config.toml
n_layer = 16
d_model = 160
n_head = 2
n_kv_head = 2
head_dim = 64
d_mlp = 640
vocab_size = 6735
activation = "gelu"
norm = "layernorm"
norm_place = "pre"
norm_eps = 1e-05
positions = "rope"
rope_base = 10000.0
rope_fraction = 1.0
qk_norm = true
attn_scale = 0.166
bias = "none"
tie_embeddings = true
parallel_block = false
extras = ["local attention windows", "shifted keys", "gated attention", "short convolutions", "capped logits"]
init = "normal"
init_std_qkv = 0.0285
init_std_o = 0.0
init_std_up = 0.0285
init_std_down = 0.0
optimizer = "muon"
lr = 0.0129
lr_mult_down = 0.7
beta1 = 0.9
lr_head = 0.016
grad_clip = 2.0
warmup_steps = 0
schedule = "wsd"
decay_fraction = 0.84
decay_shape = "linear"
final_lr_fraction = 0.0
batch_tokens = 32768
seq_len = 256
doc_mask = true
train_tokens = 236800000
steps = 7227
dataset = "wikipedia_en"
Each number is 500 + 25 x the weight over its row's rms, rounded and kept within 0 to 999. Layers, rows and columns count from 0. Numbers have three digits each. The size before them is the row's rms in percent of the matrix's.

# down: layer 7 MLP down (transposed), 640x160, rms 0.0804, rows 466-503, columns 0-79
# up: layer 7 MLP up, 640x160, rms 0.218, rows 467-504, columns 0-79
down466 115:492501542468501497476504475558521542506503494489526470495499485473519533482494540488473496500494455504507513563499482526502512504541482505498474515473457479438509525481519495511484503490452500448504461483489512454531492472525509476514553459
up467 092:510447534518485445494528534486471509519494488521512455480501477491524519508507500526471504441501493498449532512514479492529530478482488491476494491502507485478473549515554490500507543501538479579456475492507523508534528509488509551502488501
down467 089:531477507524499521473490486475455545527480505504495508470535488482476498453494488500468508472493501518494496500515494461499521497511466460523479497453535519473515560488557492503494562532499512511461489514541516470482537555466475490530524507
up468 102:493505526518497504534525468498473508480515531496526494506441449467524537520493513500520520528529535471508532502522537528517453506531516528497476476489496546522537471484485516466481474519516522558496436496526518480453493547503534523476507500
down468 101:546479485510465513494510473478501503468568523526497504521471487505488473524455506512469475488511542493496491506481550470475490532527501489486479511481534534521504470505518498501486535499549526543483451525513535447528517539504497478480480488
up469 107:475508501470493504505480493548523508509482528474515473485476486504515517542480485514503521509517483467473503522481519477489553494501546490463510467523475483476509492527513492521499537474485483495519493516551544504534487495518505477469458480
down469 107:506476501505485474486525469510506480485453521493469505501454549485524503492512533509506483494503479519517495462518476480495484492465479477474486490501511486506544517514461523538445556521481525501471567493547521494490485471475570487474521482
up470 098:540523487515468472476492497521506495502429505492543510487517462551514498540475504505495479429526517488464492518467543539528540512506501530516536446450512520480468481469477483472502480461486465523496477504497494499515501513522503532496515508
down470 102:463494506497515498505505491490510496503508492485453521508511525526487490495503452487498466503516549513542530487492493479473522473509519480507462478487512491501515536464506460481475517520549451486472527489482483515556464479547521548483494495
up471 103:515511488454470494458487467512497468537519477537477510518475485502464491505510506496490530512516491472522529516522512530490443483561523521474514532477492492517493520488474472482508476556478477502493519507490512497527505484507494524493527487
down471 102:528489511498462504474484532511490469475467501506496504505527488494492493441518478526467489510499496526500506455504505518510492482478461512475502527474535472498508505493504483502509502478514559489491458535484488539495522485486510513448475499
up472 098:521555463482501506494465480416463495428526454465493498556512485515480490541477528538505471468488485478523487516481505524507487514523481521501498520477490503492497498497523524509512484525513516497511508499494426564505491498511516501463506509
down472 095:453536535473460528524417499554491504477530539525491507482481490525504509537491534464473449489516536525505492505538496512517465498511482486490515507519522548530445513523494525516506460464476508517426480474492517504496483508490489523523493521
up473 099:523504506485441530478466516504496501458483507493542558477489476532526471515507516425537488467508497535489504501555477516490485520502515518496491509490454506508467466504487510486494511501438541524529480500498462491467502508553508491455509483
down473 103:479498532505494489470485538523508512504489472497505458497481499517473487516489512549529483478444522469530506526493517468515551528484478536528493480481471491477486511493531526478539465535498515536457471490507500513542506508495552456438489509
up474 088:494491546545482497487472506446462504534559511495506521535503500481499499486503458535545526488458537475522489468472531502493505502504480529457561506511471476511520468461474499457479493462464496499505529473540500468470492521511514519494521495
down474 090:532473475515486465512489520485542537530466535550477506503493502519504554484507544479476500469577497501503475492490494496494454485543518488479486520500488462538489471502504510532457500496530482460512468517509537508530532487517453489543514474
up475 103:485496448577487479475550466503481487505540433467503476496506478477531506506488466491509531531518495494458444491515463488489492543476480555496497522514540514497501509508472477501502529510513481539491525464501517512547507531483452482510524536
down475 100:503471514472515510527477480542489460500530517540472490496473504481474437571530504467508481511463446502529508505471510512467477519545527478547491511514516516479500542479518511547507494538477522492530499513498517535472529474529504514477540476
up476 098:479499517489474492509470533473469504534522492504494544528510465505497464488496479463496568472486487534512482508506435503530489527549523496496486519469500511495465492523485437517453489527508469514494497533486516466443488516487471519498485492
down476 103:474531532480506494533530502435452535492514501502485523512537494514458490487523486474522499500514504473587507503527514515509496517499512482499477453490495463545470469496489505488536553516489500482483479499486500504497493513499526541503492510
up477 106:530483528449477560500519492450506488519513462526485466504477541493491494505458510466472515503456556494532528500437508482541536516522513505496527478509450501529472499505517512501470487498484540502497540515514481489524515515486486494505518478
down477 094:467499503493528457528466494515512477518495484549501571475531542526535485513530450488472503485535482501469529481517533447447490485482491513507493491506525464486539539462459492511551523521480487497527510466490530501515511520500521482525490529
up478 106:526460462520507543478537476453511494457509506495502488495468546526508503486484481503494513462477482486498536491500500516500455561509472501479516481531492534495499477468489506490486477528480526493497534511479513498491522497462484524472531524
down478 097:559486482518534462510494442513478493464528510513502521550467556493498491486508499483499488491506454508477490501490516482500518518523496524531574535459496579516522541520496498527503438473538504529503485491485542498490532484472489497506507497
up479 093:494548544490509487473494477524543518488542464483517497475503517520467492502472482505489508475543535503463501514518497495510502519486538515500476519492482490504517450506481477513505511525472505465536522499485481517497414549517525491503537511
down479 095:526478462473510505481530532540516455506486467461448533501517497508477494511526532512517516564489459483501496459507505521491489514508493459514508435503457518482491551497539490489511477509495505489492499511486560514550519510480484480512502468
up480 102:493520465548531580512545441481549498494538489479513491494483500502501498502524497515463514474504527489453495470468522509498490486510493486499469516493511540506522498492466449519473497503508537512520478441481519497506484491473509540497503539
down480 095:517444534521503457490510506512502464496482472553493474495487509520508442452518487541443530457503516495508529536476496510452499515520512502442485481478507540461483488524558481501558494485532544495510488512508485496465516494479479472510516527
up481 110:501508491498494459491497502512505481465477545519515437510521523485505515486476451494500485537490471485557512507542517450456517543504491514533515475469440434469500460508503536514472491503508470512526517476463523505521548508524486513464521499
down481 114:517477508499488535515470518500488497481479437515445503471543512460505493469474501485480476491510517524471518533504528465485502467483498509501452496541524504486499509515503475484468512477472508442495508478489484541475524509515490466481552518
up482 096:516490519540489499472475525481478482507449537516509532508515497533485502510476468481514548452493486510497502467481487451530482496495500496459497493489515487512492473524504476484441480453545466501526483508528494469505502485483537483503496504
down482 099:469534502477509503495474479559520517530535487456485470512532513465512488525509521537515482476493526527491481480493546491505466523529550517514518501526464516504458527517514524496511514531430501469492457483456513516496492465507533530522498474
up483 108:496512500503479497500458511491483496472503476464481461521504533520541488531529527496496567566453475516495480522482525527546464501495482508486450510519491491494475523481467491503465534474491504498506533492537460497512517528496532505501508440
down483 106:495502493501488466515553485468517487485519513463487502487518535487500501505487511485484545503509526480482466478520485480446509514500455541456508531488506490520523453522522509558547495509525520466491562511499477490525538486468461505477522438
up484 104:509476497510507496540523530459447486473500517507516478515481470487523440461459515433501473511519490494486482456529490530481497479505483521521505495528487500539488502536490467514500488474498492508528496499519480455527496517478443474482566464
down484 097:489513525456519515497508484481455499505504489520483524483520493490514490466489497529564531474493542497493552476458508504551489513491491472501506511493513482454475523475515513522467492462529459501509480495437528525486508543536481536478489555
up485 095:505477474522508542500516491436531526495482517481526523487517495463494485491511506548515496504506495494535499500475509486473517543525461529493540526501476478486511459496529513515511481510488490477540496431490478468499501479513526519490486477
down485 090:466512502480531498490459536470521493491500505492541431524493507476503538536490522479520469459545470521515479474541451465470514512518539459508491473520523506521475483494487477499534534469549520509536472472515510451477476501510482486484467513
up486 098:502485504532481572534509505475472501500467559496462522494470490511493502524512531436484494522559479488464463474481498493554517508537466484512548500471550482481470529486505498476492474478459513477476499437504487431500545489485532480466515487
down486 092:467547487509549456505497487444495516473484468486512476504533510483503458467494546506493466505497499477472430494470499503483511481507524497485530479510487496539521503492474506517533518516477511515513526528558480505497478533518495503519524448
up487 101:489526517545503524499494487485458526514492529485473520459463502519491529526528478537515539509468526501524522482472512486475489474516474495462488529503483489517487482497525453516483520455511512583490485524523504543493484519503511502499504529
down487 097:494446488501546529511510497539483503464515492504501503499432484526496491489496547479518499566479493472517524504482491472473487488514481488485502491464488522500504488517506489504549481499512530504510504445477497524462525444508480505489465498
up488 097:502500520521492510485498507452517514498475516493514502518518514479538500472475496489519507495531485525527531533496502485519491490485464487514540506509475481476494486524485462507481493474483509508533530499466478468467495456534490460508503448
down488 096:494510542493513468481501524442549498473486496492513508490520488537513489531502490487513460506525528532449518507531514498530502521472494494537506489474496476487499507500491477516491532494471484537510513516516512489470515450501508542497547497
up489 099:515544505475516486470501493505538552496459497473532467482498507491469465527504521457445534453544485465497562532494534462552500506505461491487490516514507488474503484446466528562454517495496528495519499503568520476536503465505489510495522442
down489 096:503511559497486503502529547463541490475525529488545448500472500504524533495518528514494488529505513510484501541486489522465505507492459513547547511496502466517509525543532463505497507500500485514418501502490514486479497454477505533533529508
up490 107:513483487525476464567498469487528509480494485467544466500467508486468522517479462561476502471507425509523490507500483517505483471502507514514474481501531462470469504454543496536531479493494511483522452501466484518493491482544497525489468496
down490 098:496480472459485511506491471514506520522514498524483531521486492443503525471510519529490518483472506483503490520475514468526479462541523469519521512526479519438462553490497560467497460515482495506522485491514475541494479518505478524509516531
up491 109:485532509510488512519526535510527501523446483491475522525513489556521491506527477522504517486505493490502498503485481475486473496555498547490506531532508488458533465497442481507472503503446489489496554519503516474512468498526506476508508501
down491 108:497506503509501460503500467563489504516511507508483518494492522488484470495454525476510494483495480521528519484496517533518464534488510493520560523510475467526450519485545489506488526505508483522435485521525506493517532502546559539521502495
up492 100:520512499481520555508413504480537477530480515493497529503479484535507458519462491484532521486500542491460508505499505503490508505509508531483529481534512471547481465482526452459517488495473506480481457503497492523500459511489505535501510491
down492 107:478509517484493516461509517466527497499497549511532530487512513473484509483457523467527517511504467481499480491510507498484546517493503485523470454500498479490446507585462485525477504486517532488520501506500502517518494482539500524567509484
up493 099:483528487494490478542457455538508511439494492479520563481522500547533459529503485499476496482482454449471506525490522492458523492526476489478500541506489474489476488504507469514472534494523505540563499479464493518534473524460496504516526514
down493 091:462452481530539488491516554490505463516460506523526457513492541461471512517495527529491479491512486483489485518520539520512489462478528550476504490507502501496496479487492466498544446469505494483492504466509519543493561465490526535491452481
up494 100:515465511492487469518520474516532476517526508491513512519495497510524483529510478456486541461505456513502499510474470483509495531505505543519542502489420458481477497523496518516541455519482472473498489528518472522514498465537518533507499532
down494 095:472518493491460491485500473545518501473513520488485536530522505490500505505477495472494516495497479500514484491454497483542523456496514512471494491488533452501516498475536520504508515521485479462538526497525472532530508485489545499505453505
up495 102:470477500496475497531511475509482499508481544479481502503512480491483557524532520450510490460513527523516518496487499478502486508518451528479554480462484477571482491510429499504503477482495518523510499487508479461485537515521488505522497465
down495 093:527533525502524468477525506533506496468497474462485504491499480530459494490510457489470467465488444491496485487519523494543531475479522484488491522479522541515481519501514500496480488537502519473524503484447532504508495498556462528507501491
up496 089:499516475527491489529482502521531528546501474542478526447519501497512487477485495529453466540486557515508473509491520517525480504501495538528531516515487461484500514500481503501507490518531476523475527431526524510526467523507460512490506524
down496 089:533508502482475447467515520497474554500492497522479488523474516498531492504487486548457511515527523493506506495504487479485479491501491492520452548502479458510443478500481514514466486474513496492479524524463502460504501533486536487484554461
up497 094:494522536488527524541473483445516472475517495494478471498497501475485469508497479438500544474488527467497489467491516503470514467480484510464502530457457488486508462519476513460471481489480517485539535490481520556517525504518510483527507514
down497 091:534475497511497458488477448525528462518504449500479502489514498469450521466484527542526450465498484538479548510533507499493503496502477494525513512511476500515508480484494491476494520503514544517507483556456480532527520512500431497512478458
up498 111:495482506507464517502532458514458540497549506531504520460513495470517485516492470502458503507529522509454535465486505489519475516501532461501493457539496510493472484507483512501512510512551433555468479494490486469496518485587502533511466491
down498 115:516468474500467546501504489516487522509518517517458546463495484459535482555484488528465468493478480486485506471476503535470471517468497455498532532525484488517498493505522513478531522536541449520467480505477521474514468492524494499525502494
up499 096:463517530492527496492509465478516521499555488531516482544541467487519508448520523466490511486498498535499489506476488521468503507482543517517537519498502493511494473455495481513501523528476457531531446518498496479507504506526483519479495460
down499 091:521477507499505489494520516521520511514466536500512502511521443518517469498502439536480468490514483474504496510524521466470499503453504511467457563492504493570484487475512488476454479513537553530512492506499506464484464503562495484542510516
up500 101:461510472495530499487489523536533519487518421521493491473524511452464453533518542499487492499524523490484508521507514529518490554535523509516482522525489481504492524470514465470531516517476462489514517486486531469499551525560476499529480516
down500 108:499507558483474499521502555527498549489489538478513534500492502469524473526498533504525496500472535490510493504494484516497497508512471526459514536466493488505502537483519481490497518484436465485479491490495493529484519475491497461494524489
up501 097:478491491492497532529514475471533482509488528530531447482497478494511508560542537460448493489488492515527512503541507512473498538505542521501520484462459485519508496504464467477502538495545540486513536486485468477507474480507509480509509506
down501 109:521469491524479496480525505475486497475463488487480522506520483534497498454487492529508528512503459497521482517493501484479459459513496458454526511511490493509422489546535519512491510488523510499503502504469558533562518521453515480456522512
up502 098:495518519507472464530494508508478441528548536527508497479543478549512538515517483454509487502473510465508489510483478502501501501439526529482498490501473511449488514470512505498459498501535493513487485492496522492485520494463490529487500519
down502 089:449510504521516485482477486523554482530516519497488498497532503491476504495494517496479498487527520490503502511524498482484514477497513547501496496528526515498495526475494540543485553533515502434468477491505531497536525490485486505495521462
up503 084:518478529488504461493511476461488483487500495482548441487536544531477491502510507519514480513481426514507513464471482526491450530508494508472494489531505510507481476536504511557523532509517494491492558452495448479472501526465504524491530465
down503 084:492457502493452476509458520528480473536508495508485515542490522512550487468479425517536465481472510549480483527505491454488502453506516504478504536492535431456525501470494491562518490498540475492525525507508531478499489510519506503502500503
up504 098:507509507462491492523510484471494508510457535461493520493505529457538460510531457553524540458511450495499486478494467529511501497516563495479469476440511503501456473510470517438498507479500515525513468545435508509490513536488512522469481467